Weights of a small transformer language model.
Size: width 384, MLP 1536 squared leaky ReLU, vocabulary 18079.
Architecture: normalized queries and keys, some layers without attention, shifted keys, exclusive self-attention, norms scaled by depth.
Training: a variant of Adam for these matrices, 351M tokens, 6037 steps.
Each number is 128 + 24 x the weight over its row's rms, rounded and kept within 0 to 255. Layers, rows and columns count from 0. The size above them is the row's rms in percent of the matrix's.

# layer 3 MLP down (transposed), 1536x384, rms 0.0122, rows 901-1000, columns 32-63
size [ 76  89  76  77  78 187  67  65  89  52  74 184  87  62  74  65 113  88 106  70  64  62  67  54  57  54 225  72  55  59  63  87  71  57  67  70  63  96  72  56  66 179  92 169  68  67  59  79  79  84  88  60  76  71  58  72 104  68  66  51  50  69  56  60  67  66  59  56  67  59 125  91  77 220 104  52  61  68  69  73  55 197  65  61  66  49 175  55  62  72  75 197  55 206  55  60  54  58  85 106]
[[152 144 151 139 129 108 109 115 113 173 109  97 165 118 136 144 135 118  98  79 128 112 107 141  82 107 144 135 188 123  90  98]
 [119 146 125 168 163  87 115 167 114  99 101 117 128 120 141 136 129 128 144 113 170 150 110 129  89 120 151 138 157 134 129  86]
 [146 154 116  97 142 140 121 150 133 125 113 101 138 106  96 132 118 154 146 146 116  94 122 123 107 131 117 146 153 167  91 135]
 [122 109 124 135 127 116 116  98 146  98  80 146 151 154 161 156  81 136 155 131 110 117 118 112 137 150 107 141 134 126 118 119]
 [158 154 104 156 128 133 118 132 150 158 113 142 124 124 124 130 150 119 109 101 129 133 136  94 164 122 118  98 172  96 156 127]
 [128 172 119 128 118 125 135 102 132 107 138 104 174 115 143 108 139 118 122  76 135 114 141 175  90 146 141  91 104 135 151  85]
 [161 117 110 119 121 124  98 114 129  96 115 133 131 100 143 135 127 146 148 111 117 119 108 151 101 140  99 175 135 120 169 115]
 [ 99 108 125 145 113 139 149 109  78 140 170 159 160 144 146  95 184 119  96 123 156  97 125 109 171 144 131 106 114 127 108  86]
 [ 93 145 124 155 151 116 115  97 134 103 156 173  89 129 127 107 148 196 100 103 118 161 145 152 154 133 157  95 186 123 187 104]
 [145 161 146 126 122 145 112 120 111 139 103 147 111 160 138 109 152 144 116 130 136 121 162 123  98 131 139 109 140 108 100  82]
 [108 131 122 163 164  90 133 169  90 100 137 104 128 122 161 127 146 178 135 104 116 145 133 145 142 159 120 117 136 113 173  91]
 [145 138 122 143 140 145 110  97  96 131 103 138 123 146 113 121 127 103 113 153 153 110 125 131 147 124 122  96 124 116 124 156]
 [151 149 145 147  74  89 117 162 121 135 168 143 137 100 156 107 145 127 117 142 186 109 133 139  51 149 192 117 127 132  87 115]
 [146 171 141 135 142 133 102 127 142 101 126 131 146 142 127 124  74 135  79 132 137 128 129 174 130 128 149 137 161 138 120 119]
 [129 152 114 138 165 166 155 173 116  98 146 141 115 136 103  93 127 162 116 114 121 127 152 118 175 147 159 145 129 124 135 142]
 [109 110 141 138  82 115 121  60 175 141 110 137 110 112 128 171 102 131 139 159  97 129 113 144 139 152 137 174 137 138 158 176]
 [135 176 137 156 116 119 126 162 111 118 131 130 116 110 137 115 140 113 132 112 193 106 103 108  64 136 170  85  94 109 103 103]
 [125 135 124 139 153 122 147  97 111 136 139 150 109 156 121 130 142 168 155 127 134 138 113 149 166 134 190 117 134 114 157 109]
 [132 156 138 143 133 170 114 142 151 126 145 131 157 141 144 136 145 157 144 104 102 153  76 116 129 132 172 119  72 157 117 118]
 [122 133  96 162  93 135 147 139 134 150 179 168 136 109 118  90 166 143 137 113 109 146  92 122 146 163 151  90 105 125 164  54]
 [ 60 131 141 130 116 143 126 102 144 126 141 138  83 142 105 160 139 115 157 152 108 113  97 132 174 130 102  95 165 140 140 140]
 [ 85 155 166 102 141 108 126 120 133 151 176  90 150 166 127 140 134 126 146 107 119 151 151 176 124 156 115 100 130 129 137 148]
 [116 152 122 140 163 140 135 152 149 105 139 118 116 139 163  63 136 120 124 120 145 120 100 151 103 101 129 162 139  91 114  88]
 [145 137 134 138 118 116 119 101 150 127 122 146 103 135 116 109 117 157 126  91 139 135  85 147 145 106  97 161 162 157  78  76]
 [109 150 102 176 134 163 141 149 106  81 109 144 146 126  92 138 132 177 120 112  92 123 146 133 155 134 105 142 149  95 112 108]
 [116 103 141 128 159 104  88 147 136  82 170 150 157  92 128  77 117 157 100 101 125 153 129 151  83 166  85 143 167 129 113 122]
 [127  99 136 155 122 152 138 133 132 133 129 134 158 130  81 115 129 129 158 114 147 101 102 121 141 102 139 165 167 157 102 141]
 [113 118 136 148 140 129 142 100 129  98 154 164 115 127  97 130 154 174 101 110 130 126 129  91 168 130 133 128  82  96  98  84]
 [128 151  89 142  88 129 118 112 147 146 128 116 109 155 117 156 115 160 134  94 148 121 128 148  57 132 153 117 157 121  88  95]
 [168 122 146 129  88 125 114 147 103 147 164 129 121 100 125 130  99 164 132 119 145  89 137 129 122 172 141 130 108 157 126 104]
 [ 90 132 123 147 135 164 130 160 119 106 166 138 141 121 176 101 156 113 101 101 169 103  85 141 103 152 151 115 136 129 105  99]
 [129 107 166 116 143 134  75  93 143 130 116 123 121 153 142 124  94 130 135 109 152 151 123 103 133 108 104 115 131 165 189 127]
 [154 142 130 159  81 123 147 105 120 116 161 156 133 112 145 109 163 115 123 127 148 121 101 176 117 106 155 120  64 102  87 100]
 [ 90 123 137 119 112 135 132 128 127  63 115 144  96 171 142 101 145 145 132  97 130 162 112 123 125 122 142 131 157 146 155 137]
 [155 160 128 103 113 148 153 180 105 115 112 152 114 125  98 103 171 111  96 118 138 118 132 134  86 105 158 132  58 112 101 135]
 [158  93 145 128 130 164 120 144 124 124 144 141 163  84 124 113 148 115  55  98 117  98 131 159 152 113 146 125 122 131 130 142]
 [106 159 127 188 156 118  92 127 108 127 121 165 106  96 130 149 130 123 147 112 146 121 167 139 144 133 142 149 116 118 131 198]
 [140 166 116 133 156  85 139 155 138 175 139  84 114 130 124 159 125 109 136 100 142 150 123 109 114 113 117 132 170 156 129 121]
 [111 120 146 146 107 128 133  75 117 127 154 104 137 139 125  96 119 131 147 122 120 129 149 144  95 120  80 139 144 128 159 149]
 [115 137 104 164 172 167 148 123 132  80 160 148 115  86 155  93 152 143 121 118 117 136 116 153 171 136 154 139 128 116 113 127]
 [135 125 101 123 165 130 121 114 151 136 147 138  97 112 146 155 114 156 133 159 106 117 138 117 125 133  94 154 133 111 123 111]
 [158 116 131 131 161 121 112 168 133 164 126 131  95 114 105 107 142 170 135 158 174 131 125 118 120 122 154 133 106 161  86 108]
 [ 87 167 108 125 144  99 113 139 110 142 146 160  97  99  49  86 149 124 144  81 144 119 142 159 141 153 163 110 164  88 189 111]
 [133 151 159 138 140  98 125 150 138 136 123 139 100 139 111 119 115 126  95 148  91 168  93 102 142 139 111 139 194 159 156 112]
 [114 171 134 110 149 172 106 136 124 135 131 128 129 168 142 123 114 150 136 107 146 130  87 141 167 104 121 139 136 150 149  97]
 [121 152  82 180  98 137 147 115 123 189 106 178 115 126 152 134 115 124 120 121 115  82 108 149 101 125 110 135 137 109 144 109]
 [148 123 117 111 133 158 109  91 138 133 122 140 101 131 157 145 114 151 131 154 106 129 118 122 153 151 128 128 138 105 124 134]
 [120 140 125 153 171 184 107 159 167 125 159 105 150 139 165 149 102 129 153 123 148 124  95 114 108 116 163 119 137 149 163 117]
 [130  90 111 111 119 162 125 135 152 126  91  80 105 133 125 134  87 141 108 105 115 104 146 147 128 127 100 141 149 152 179 100]
 [134 105 124 107 109 167 120 119 136 124 136 103 115  97 147 110 139 134 126 150 115 121 130 135  60 123 107 126 120 190 149 140]
 [123 116 116 105 122 135 119 132 114 150 134  99 152 151 151 146 102 125 128 153 138 124 124 103 108 114 125 157 164 146 148 141]
 [ 43 159 114 141 144 148 138 123 119 107 118 151 139 149 127 119 111 191 152 148 139 123  94 111 164 131 103 115 150 155 120 137]
 [ 86 111 119 149 171 141 140 156 136 120 119 141 130 137  79 100 123 151 121 101 111 138 158 123 170 120 122 157 146 128 173  94]
 [ 92 140 183 122 123 138  97 151 147  88 120 134 120 123 117 128 102 156 120 119 121 129 124 150 134 123 147 131 129 131 122  94]
 [131 125  93 151 130 110 134 134 104 137 153 148 118 129 116 150 158 131 138 129  94 103  99 125 129 155  89 134 191 136 100 149]
 [107 133 130 138 130 126 102 168 137 129 158 114 120 173 133 131 162 114 158  78 106 135 135  97 144 131  86 116 136 131 151 116]
 [143 124 146 119 123 126 134 136 115  97 166  89 127 149 162 106 166 137 140  98 151 133 115 124  54 105 153 148 136 122 104 123]
 [102 167 128 130 155 141 131 172 106 107 121 140 132 133 107 117 143 155  91  93 137 139 102 145 155 137 179 107 126 133 129 103]
 [ 95 174 126 121 102 122 132  75 125  95 166 205 122 118 137 110 152 138 126  86 155 141 110 159 139 101 151 150 128 141  98 148]
 [ 75 135 134  90 152 171 144 115 142 116 176 115 130 133 164 166 151 149 110 159 144  82 123 179 175 164 134 176 136  92 104 138]
 [136 108 150 118 115  94 176 118 120 115 157 129 112 143  86  95 129  97 145 112 141 124 114 144 116 155 112 107  83 157 132 135]
 [132 106 118 134 154 110 161  87 107 177 134 148 157 138 114  94 153 159 103 125 115 172 135 114 183 102 113 106 175 146 147 123]
 [124 174 124 128 102 116 111 155 141 174 117 152 139 146 129 148 135 135 116 167  91 119 135  83  60 188 109 137 141 119 183 125]
 [161 143 136 160 167 168 166 142 135 121  99  99 155 101 172 150 149 151 114 159 131 119 128 101 113 173 125 143 172 130 102 156]
 [107 108 132 144 112 153 139 138 118 116 144 133  83 173 116 102 147 166  93  96 136 104 160 154 131  94 148 109 150 123 111 138]
 [119 167 169 147  93 149 138 103 137 120 145 147 100 106 107 107 156 160 120 142 137 117 131 141 124 104 105 138 135 141  98  97]
 [ 94 126 109 109 107 141 123 119 129 160 101 120 159 136 146 130 105 133 173 144 144  93 161 126 107 149 137 158 124 125 175  99]
 [105  91 157  95 112  91 148  92 100 128 102 154 160 130 152 129 114 152 143 152 113 133 111 143 142  87 117  99 162 143 145 172]
 [125 134 100 170  92 130  98 142 104 119 138 147 111 140  98 120 144 144 112 127 126 112 132 126 132 139 106 109 163  94 101 132]
 [140 115 165 115  92 128 111 135 134 103 123  97 107 161 156 159 164 125 156 106 132  74 109 168 148 124 153 146 170 141 170 137]
 [154 128  96 133 129 127  88 114 124 131 159 123 160 135 126 118 136 146 140 121 103 166 136 100 152 139  78 163 122 148  78 127]
 [126 116 168 162 150  96 141 134 127 139 148 106 142 130 114 110 110 137 121 124 133 155 152 128 129 112 111 114 130 174 157 132]
 [163 168 145 160 125 112 139 157 125 115 172 127 147 112 115 106 188  95  87 110 131 138  99 156 118 132 153 124 103 141 113 125]
 [142 154 155 117 114 118 127 126 142 110 129 111 165 109  97 104 119 122 151  71  81 121 131 188 110 114 128  91 143 114 133 125]
 [115 123 120 118  72 140 132 179 131 138 164 105 144 131  96 118 104 100 110 109  89 106  94 132 110 105 112 134 121 164  94 135]
 [132 115 121 131 181 137 144 118 112  77 100 132 111 122 139 139 154 165 129 159 159  89  89 138 110  88 141 126 121 111 117 129]
 [131 150 143 135 161 119 117 131 129 164 173  97 141 106 135  98 115 159 151 125 128 121  81 145 118 127 107 148 144 135 112 119]
 [143 109 121 144 149 159 124 128 115 110 154 144 124 135 113 159 164 180 139 118 139  86 126 152 148 114 161 102 177 120  97 135]
 [148 157 175 153 128  94 166 133  97 126 124 159 111  84 134 104 151 122  97 116 153 129 108 133 110 140 146  96 129 119 120  87]
 [103 162 139 176 105 161 145 134 113 110 180 177 117 123 137 114 177 109 111 123 173 102 104 118 112 158 172 119 119 100 105  73]
 [111  98 160  77 129 115 119 112 162 127 154 134 146 139 136 120 117 157 139 220  86 135  94 120 164  90 132 158 122 117 136 114]
 [112  94 120 147 116 131 129 122 135 118  99 115 179 113 162 127 115 120 124 177 149 108 135  76 171 123 126 139 125 142 180 106]
 [134 137 117 133 106 171 180 153 137 106 171 159 134 123 126  83 145 136 110 106 115 119 111 135  71 134 164 149 112 125  80 128]
 [139 126 109 122 142 160 132  94  88 102 140 138 144 156 124 126 144 151 142 129 102 115 165  80  96 100 112 168 137 135 182  77]
 [125 161 136 111 109 115 144 161 120  94 159 106 124 121  97 104 154 117 111 135 127 117 122 114 125 104 162 115 128 128  94  83]
 [142 143 153 122  89 127 187 135 114 142 147 131 103  95 104 135 104 127 132 140  92 115  94  99 150  98 117 136  97  86 125 138]
 [116 159 111 141  96 110 134 135 114 151 135 103 110 155 157  95  98 123 124 149 132 137 130 144  75  78 118 139 154 145 128 122]
 [131 154 114 152 141 168 118 162 132 125 158 154 204 125 169 106 183 136 100 110 103 115 122 194 106 167 148 163 154 168 135 146]
 [135 103 176 146 132 107 102 118 134  79 136 125 135 111 116 104 172 137 120 131 155  68  91 154 114 123 134 131 128  96 143 142]
 [111 180 117 140 180  98 117 142 115 143 161 102  88 126 124 137 146 131 109 133 124 121 121 110 109 122 155 113 142 137 135  92]
 [138 105 162 153 128 129 122 122 113 164 126  92 109 108 118 134 108 138 173 142 128  89 130 152 133 119 159 123 179 145 115 134]
 [138 113 101 120 129  91 108 122 119 140 156 113  94 130 122 122 151 132 144 144 120 117 103 187 116 118 170 143 125 145 117 149]
 [119 149 167 132 121 110 138 125 117 127  81  98 120  78 151 124 121 115 126  98 101 118 161 121 100 156 105 131 149 164 126 118]
 [122 122 123 151 126 136 106  85 109  93 127 107 125 123 170 138 126 125 117 131 113  73  92 150 101  94 187 154  98 135  95 114]
 [168 135 112 131 155  82 165 137 125 113 149  96 159 145 137 134 123 142 143 124 117 156 128  94 153 132 141 178 116 110 125 123]
 [131 139 105 129 104 148 146 124 125 138 168 131 136  95 148 128 142 123 135 129 177 141  76 130 119 107 158 136 102 139 128 109]
 [124 133 153 119 111 116 128 128 139  90 161 169 150 143 146 132 156 130  97 116 156 128 137 135 134 120 143 124 116 105 103 142]
 [160 106 169 124 121 128 158  97 117 102 124 163 164 111 109 147 161 110 148 140 121 168 103 136 139 125 165 116 118 130 109 139]
 [ 99 161 119 148 154 136 117 165  88 107 153 143 118 157 132 142 151 157 134  88 152 152 103 148 144 129 150 108 174  97 161 136]
 [137 111 134 134 107 136 142 174 100 126 126 121 149 152 116 119 152 113 105  96 119 115  78 155 118 129 100 132  91 110  99 111]]
# layer 3 MLP up, 1536x384, rms 0.0141, rows 902-1001, columns 32-63
size [ 67  53  55  57 240  47  33  74  28  51 232  64  38  49  37 104  76  94  45  37  35  40  34  34  31 267  51  33  35  32  68  45  32  44  52  41  85  48  32  46 203  74 201  42  43  34  55  54  63  71  34  51  47  34  53  80  43  46  28  26  49  35  35  48  44  31  34  47  35 122  78  46 247  93  34  38  47  46  45  33 246  39  41  46  24 191  27  38  45  48 240  32 230  33  31  31  37  70  97 118]
[[111 127 152 109  89 155 165 128 120 122  97 115 112 133 117 127 139  95 126 117 105 169 118 138 139  76  97 183 144  94 137 138]
 [115 134 124 134 155 141 100 129 142 166 148 122  84 112 163 158 121 152 118 159 157 146 161 103 135 136 180 114 129 132 134 111]
 [160 150 173 156 148 132 117 104 147 155 102 156 195 149 132 133 148  82 116 119 141 153 116 103 162 136 118  87 121 121 111 113]
 [121 127 155 119 146 176 117 139 116 120 133 101 128 103 139 172 149 120 130 102 153 156 138 141  92 100 153 109 119 107 133 115]
 [ 88  94 139 152 110 107 157 136 136 122 123  94 161 109 106 117 122 159  98  84 115  95 141 175 113 119 147  98 119 103 188 121]
 [139 114 154 156 116 124 133 120 135 112  93 119  92 119 123 142 145 121 140 116 155 157 113 149  99  91 141 141 181 121 175 152]
 [134 111 114  68 142 129 137 136 113 112 139 134 189 117 135 125 140 110 156 119 117 153 126 118 102 105 112  90 131 123 128 133]
 [132 108 147 113 102 131 115 146  91 124 123 106 140 163 122 162 135 106 131 155 157 138 143 118 127 125 107 100  95 130 102 131]
 [171 117 133 122 165 104  75 111 125 145 104 134 123  98 140 130 124 150 165 108 140 162 124 118 109  98 152 151 165 162 120 131]
 [173 100  93 117 150 171  81  97 156 141 102 108 135 140 130 158 143 118 110 111 103  68 148 129 160  88 127 162  98 119 138 139]
 [102 134 147 135 107 169 144 195 139 126 127 143 183 145 139  97 129 125  82 145 147 113  93 147 145 114 110 112 114 117  98 125]
 [ 91 144 133 123 161 151 155 130 111 110  79 167 123 120  81 138 113 130  95 104 115 117 103 133 154  96 155 122 114 132 120 115]
 [124  87  98 143 160 102 140 145 134 162 144 160 119 105 145 123 129 110 146 123  62 136 146 146 148 154 153 136 132 121 124 170]
 [113 132 129  95 100 164 100 104 137 133 104 113 142 153 141 105 120 131  94 134 160 139 106 131 112 172 149  84  85 134 144 138]
 [100 116  83 134  86 145 111 130 133  93 131 149 122 138 133 110 147 105 143 130 144 145 180 145 150 135 130  95  96 117 103 111]
 [129 112 111 129 161 116 146  93 109 146 121 131 152 143 131  84 122 136  98 142 103 137 155  93 173  98 138 133 168 139 164 155]
 [102 108  77 132 126 142 174 107 158 165 155 140 122 141 128 106 110 121 127 106 131 105 104 116 155 157 150 154 162 162  96 105]
 [139 145 154 148 143 112 178 174 124 134 134 122 115 106 167 152 140 118 140 163 136 109 147 122 107 137 104 158 127  83 167 113]
 [114 129 106 109  96 161 134 136 106  99 144  87 128 106 121 118 133 185 103 106 125 108 110 134 135 141  96 144 131 156 119 100]
 [111 106 112 144 179 157 111 117 147 118 175 121 127 129 137 126 150 125 187 154  97 131  94 145 103 128 141  77  80 169 153 113]
 [122 170 149 125 143 142 141 117 115 148 108 136 121 106 113 102 122 177 120 156 157 121 130 134 115 100 128 137 106 138 119 105]
 [150 109 108 141 155 120 116 154 138 154 206 112 136 122 180  88 140 102 153 102 135  92 144 160 107 162 114 120 136 102  88 102]
 [162 139 145 143 137 116 130 146 154 117 127 156 121 143 134 133 126 147 148 122 147 166  96 132 152 148 138 120 150 132 145 105]
 [127 128 125 137  99 134 154 106 102 131 112 146 146 151 131 169 142 119 148 119 135  59 115 148 162 168 134 118 115 117 129 136]
 [123 123 143 109 118 109 192 108 137 137  88 126 131 135 101 120 128 124 143 135 120 130 105 132 159 104 122  89 119 106 148 121]
 [154  90 106 127 115 159 146 152 157 146 117 144 128 135 104 143 146 111 165  84 131 103 110 162 153 118 125 148 137 127  85 143]
 [111 123 138 120 140 149 133  98 163 153 109 151 161 121  56 136 115 136 118 150 118 168 141 100 137 142 137 154 111 130 119 159]
 [ 94 124 108 132 164 143 143 124 102 105 175  97 177 165 126 101 151 192 118 160 137 120 154 144 134 115 156 136 124 118 126  64]
 [ 75 115 142 138 104 125 146 120 141 152 113 116 140 145 127 126 107  87 126 131 133 138  84 122 150 154 145 115 144 139 134 124]
 [149 113  94 125 132 129 139 137 147 112 131 148 188 103 135 186 165 112 135 144 120 149 107 134 125 144 169 118 123 101 153 123]
 [ 83 138 107 120 106 116 106 127 170  88 158 102 125 121 177 168 137 126 182  99 124  97 123 144 117 136 159 120 105 141 113 132]
 [172 114 114 114  78 127 114  97 157 142 162 123 170 138 178 112 169 120 146 115 132 141 124 172  93 123 120 131  87 126 142 162]
 [134  92 124 119 122 132 127 154 143  93 156 107 124 155 120  81 128 105 173 155 121 156 150 121 171 115 112 117 103 112  90 119]
 [139 134 145 107 100 125 132 163 126  96 109 138 153  91 123 124 156 118  99 146 161 100 126 139 142  93 121 141  90 129 128 177]
 [139 130 136 156 150 164 111 128 127 140 124 120 134 121  74 107 148 130  73 139 176 161 148 148 153 112 143 122  85 105 112 148]
 [112 129 159 122 107 153 162 116 105 117 136 146 148 135  79 111 136 148  94 140 166 126 101 137 160  99 139 150 115 117 172 146]
 [137 120 164 118 130 151 173 122 120 128 122 106 163 137  95  99 146  93  99 132 116 152 161 152 144 113 143 104 161 133 157 160]
 [126 132 133 157 124 118 117 129 131 149 125 119 136 165 139 138 139 135 152 109 115 133 106 164 144 125  91 144  93 113 137 139]
 [139 128 137 162 107 108 105 113 117 157 100  92 145 162 170 114 128 138 160 122 124 112 159 116  97 149 125 127 129 157 126  90]
 [128 154 185 121 140 135 119 123 118  71 148 124  91 161 157 143 148 130  97 115  93  92 121 122 177 152 127  91 116 145 135 132]
 [134 149 126 126 135 147 132 165 117 146 140 146 120 133  98 181 142 163 124 103 133 151 120 116 152 131 123 131  97 156  86 110]
 [155  88 176 159 104 138  98 112 137  91 123  92 161 141 139 155 123 138 123  81 106 147 141 146 124 106 127 155 113 154  96 134]
 [116 130 144 137 134 104  98  82 142 145 138 112 112 171 139 116 122 145 131 153 127 149 145 111 126  89 142 126 173 137 127 129]
 [106 118 149 142 134 148 101 114 153 142 113 151  75 116 172 129 132 148 142 123 136 132 139 162 117 136  91 153 101 157 102 108]
 [103 114 110 102 127 119 124 124 101 163 136 112 151 117 141 162 132 128 103 106  86 103 144 148 112 100  68 132 146 103 119 136]
 [104 129 126 146 109 111 122 112 111 138 164 112 111 164 128 104 129 148 131 135 152 170 112 178 142 154  78 140  73 122 148 178]
 [151 166 145 185 132 134 120 157 145 143 128 131 131 119 118 136 133 123 133 144 127 158 132 117 121 138 125 140 149  92 176 151]
 [173 138 147 120 117 108 136 104  97 127 113 154 134  94 140 176 126 170  89 178 125  93 141 119 160 131 132 115 137 157 148 122]
 [114 144 137 190 126 133 134 156  87 140 137 163 135 137 112 158 128 138 126 126 113 128  99 148 173 127 129 159 125 109 136 130]
 [128 131 111  79  86 117 186 104 155 109 114 152 150 133 135 125 119 123 118 137 104 143 120 130 151  98 150 104 150 127 105 151]
 [114 150 107  98 146 134 168  90 146 121 121 101 170 124 154 135 155 143 112 122 129 112 108 139 150 185  81 167 140 136 122 135]
 [ 97  92 141 114 141  87 118 134  87 108 128 170 144 119 111 150 133 129  86 148  88 136 130 114 143 149 144  84 125 133 134 107]
 [159 117 115 152 116  95 107 112 100 122 146 157 101 148 139 121 134 146  84 146 146 112  89 119 119 126 136 101 114 107 122 134]
 [161 107 113 145 150  92 135 172 103 126 158 120 141 146 149 144 125 140 165 178 172 138 153 140 142 166 154 103 130 125  88 139]
 [104 119  76  88 108 152 128 108 161 147 130 126 125  85 166 106 134 137 140  85 105 155 120 124 146 188 165 114 168  92 122 166]
 [120 124 124 130 101 143 131 134  90  91 112  99 129 112 146  96 145 143 129 156 131 138 108 159 106 132 130 138 115 117 117 162]
 [121 118 118 134 146 110 145 104 153 119 134 132 168  83 148 101 119 140 131 169 167 132 155 111 146 195 155 122 114 133 159 155]
 [118 162 112 135 164 126 140 152 149 164 140 115 116 132 155  69 129 105 115 162  85 146 115 103 129  83 153 119 170 162 138 111]
 [102 138 153 103 116 115 168  81 146 108 106 127 111 129 105 187 133  86 111 120 138 140  99 120 137  99 109 155 165 127 125 140]
 [150 141 143 126  70 163 119 123 103 106 110 166 134 148 158 100 126 129 111 114 169 138 125 173 177 102 115  99 138 152  99 137]
 [ 57 122  91 108 120 142 157 122 101 170 130 152 165 134  82 121 123 136 113  94 126 170 140 100 107 159 143 107 140 180 149 157]
 [111 148 118 127 142 156 116 150 123 131 105  96 130 149 119  97 149 145 108 103 147 115 180 126 117 114 108 126  77 147 133 127]
 [117 107 138 128 110 141 139 113 147 187 150 105 125 132  86 117 156 117  90 136 166 107 151 166 116 142 117 128 126 107 131 105]
 [117 113  94 148 104  90 157 145 112 120 148 146 110 131 129 134 130  93 122 150 161 124 172 124 111 101 130 102 152 142 129 114]
 [137 120 129 152  82 117 105  65 149 116 120 114 100 113 150 117 124 134 145 112 119 145 125 125 140  97 154  98 140 162 128 133]
 [161  93 151  86  91 166  91 139 157 155 146 125 102 121 129 104 147 121 116 145 172 138 117 131 138 106 107 106  91 124 149 145]
 [151 115 146 135 131 157 114  98  67 121 155 128 150 119 110 130 149 116 145 150  99 143  71 169 117  75 134 174 142 107 144 166]
 [173 141 117  96  82 124 124 134 159 100 144 135 156 133 114 116 146 126 130 122 130 178 118 115 114 102  87 144 133 118 124 147]
 [147 113 145 176 150 151 130 147 147 127 148 105  91 157 113 111 168 120 107  98 136 161 123 121 156 111 138 137 100  86 135 114]
 [107 136 159  98 132 164 107 116 152 125 152 125 142 151 155 146 122 183 109  95 158 119 129 185 183 143 143 146 113 141  70 150]
 [145 127 140  89 126 124 146 142  83 118 155 135 158 111 116 138 143 117 125 114 152 132 161 146 147 128 127 124 139 156 140 176]
 [174 114 127  76 111 148 118 148 131 121 105 164 146 126 139 124 161  88 155 127 115 115  81 112 104 152 137 159 144 132 131 105]
 [ 99 124 125 111 112 144 154  95 106 102 125 132 194 104 114  97 135 159 146  79 122 128 118 191 136 154 112 116 119 105 146 124]
 [137 140 142 138 168  85 129 148 110 148 127 139  93 109 142 126 128 166 107 156 137 126 130 116 146 151 166 130 152 123 151 137]
 [ 89 104 152 124 126 160 120 178 108 112 110 159 131 166 157 108 146 109 137 135 146  74 138 158 148 101 177 140 157 138 141 136]
 [130  85 132 140 117 102 108 137 145 153  66 119  97 114 147 102 136 129 103 154 135 141 102 146 148 122 104 122 117 121 127 137]
 [106 101  94 150 127 120 159 111 131 150 162 158 103 149 134 140 105 153 143 157 120 156 129 124 121 127 153 138 145 125  95 172]
 [118  89 115 122 149 158 107 101 114 116 133 120 142 136 130 157 113 183 131 105 129 104 129 111 154 174 135 113  86 165 149 134]
 [130 137 100 142 115 143 130 100 168 126 151 171 164 139 121 143 126 121 141 127  98 191 145  69 133 118 104 135  64 108 166 135]
 [ 78 116  81 103 133 128 177 119 113 135 135 169 168 138  75 138 154 154 142  79 151 157 161 136 134 122 164 110 142 127 129 167]
 [100 130 132 126 146 143 155 138 108  88  78 190 190 110 128 135 139 104 150 135 136 158  79  92 180 158  99 132  72 149 119 152]
 [ 90 174 142 167 116 134 114 133 134 145 112 116 157 142 127 127 139 125 124  96 136 123 141 130 168  88 150 104 122 173 131 138]
 [110 101 136  97 136 134 142 118 138 181 143  90 165 130 108 119 146 160 138 120 118  97 107 119 146 202 101 122  97 103 108 139]
 [156 153 112 127 143 140 118 124 128 123 144 134 133 103 159 151 139 124 112 144 141 137  94 104 119 104 122 122  96 124 160 138]
 [128 143 106 135 150 111 111 143 142 137 114 132 141 119 110 108 122 108 137 142 151 113 101 132 171 128 123 105 102 158 104  82]
 [111 120 146 112 135 163 147 147 138 163 117  93 129 128 101 154 149 173 117  90 127 124 134 142  85 120 109 104 137 136 171 157]
 [147 145 145 181 122 103 139 118  82 127 172 123 123 131 107 113 149 109 134 100 157 139 137 136 155  88 123 110 132 140  94 141]
 [152  92 150 153 119 147 141 116  96 106  97 140 160  92 117 135 114 126 134 130 142 111  74 111 147 123 134 120 127 124 112 103]
 [139 156 159 126 171 162 172 126 142 126 116 146  43 100 137 127 143 100 141 129 109 105 112 157  96 100 114 113 155 116 138  98]
 [140  83  81 132 146 147 107 144 153 125  84  90 162 143  91 145 136 128 105 157 105 152 159 126 106 144 145 130  81 118 127 147]
 [138 102 111 165 149  81  86 117 126 164 162 100 125 119 104 112 119 130 125 139  79 121 136 168 121  88 154 163 114 151 151 134]
 [118 172 108 112 110 130 129 112 146 109  77 113 139 159 148 145 153 120 133 116 156 133 158 121 124 130 101 124 119 133 141 114]
 [113 119  98 162 136 129 128  89 155 136 181 108 133 150  83 111 140 151 161 147 153 106 144 203 116 117 176 174 123 132 103 130]
 [ 89 112 130 135 100  98 156 148 109  91 149 106 163 152  86 115 149 162 151 176 157  98  89 125 135 131 135 147 164 159 106 185]
 [172 140  80 105 123 141 127 151 100  98 190 145 132 130 137 139 147 136 138 117 125 120 110 171 111 116 110 109 144  98 149 159]
 [113  91 110 145 194 123 115 155  75 108  92 189 108  89 104 151 145 134 154 141  96 151 140 100 123 133 119 134 110 103 149 114]
 [111  68 125  88 102 135  61 128  97  96 102 145 168 126  95 124 137 128 115 107 125  97  98 132 129 142 126  82 112 157 112 115]
 [ 93 110 127 122 113 142 151 112  94 158  98 107 129 153 117 162 136 145 127 127 154 182 177 130 129 101 134 170  71 127 148 138]
 [159 142 139  96 154 110 152 130 158 129 129 109 100 107 134  90 133 139 140 147 126 155 129 134 172 146 150 109 121 142 155 159]
 [148 142 106 133 151  94 115  97 101 105 121 141  81  92 144 147 128 159 120 152 137 111 160 100 130 154 137 122 136 117 145 139]]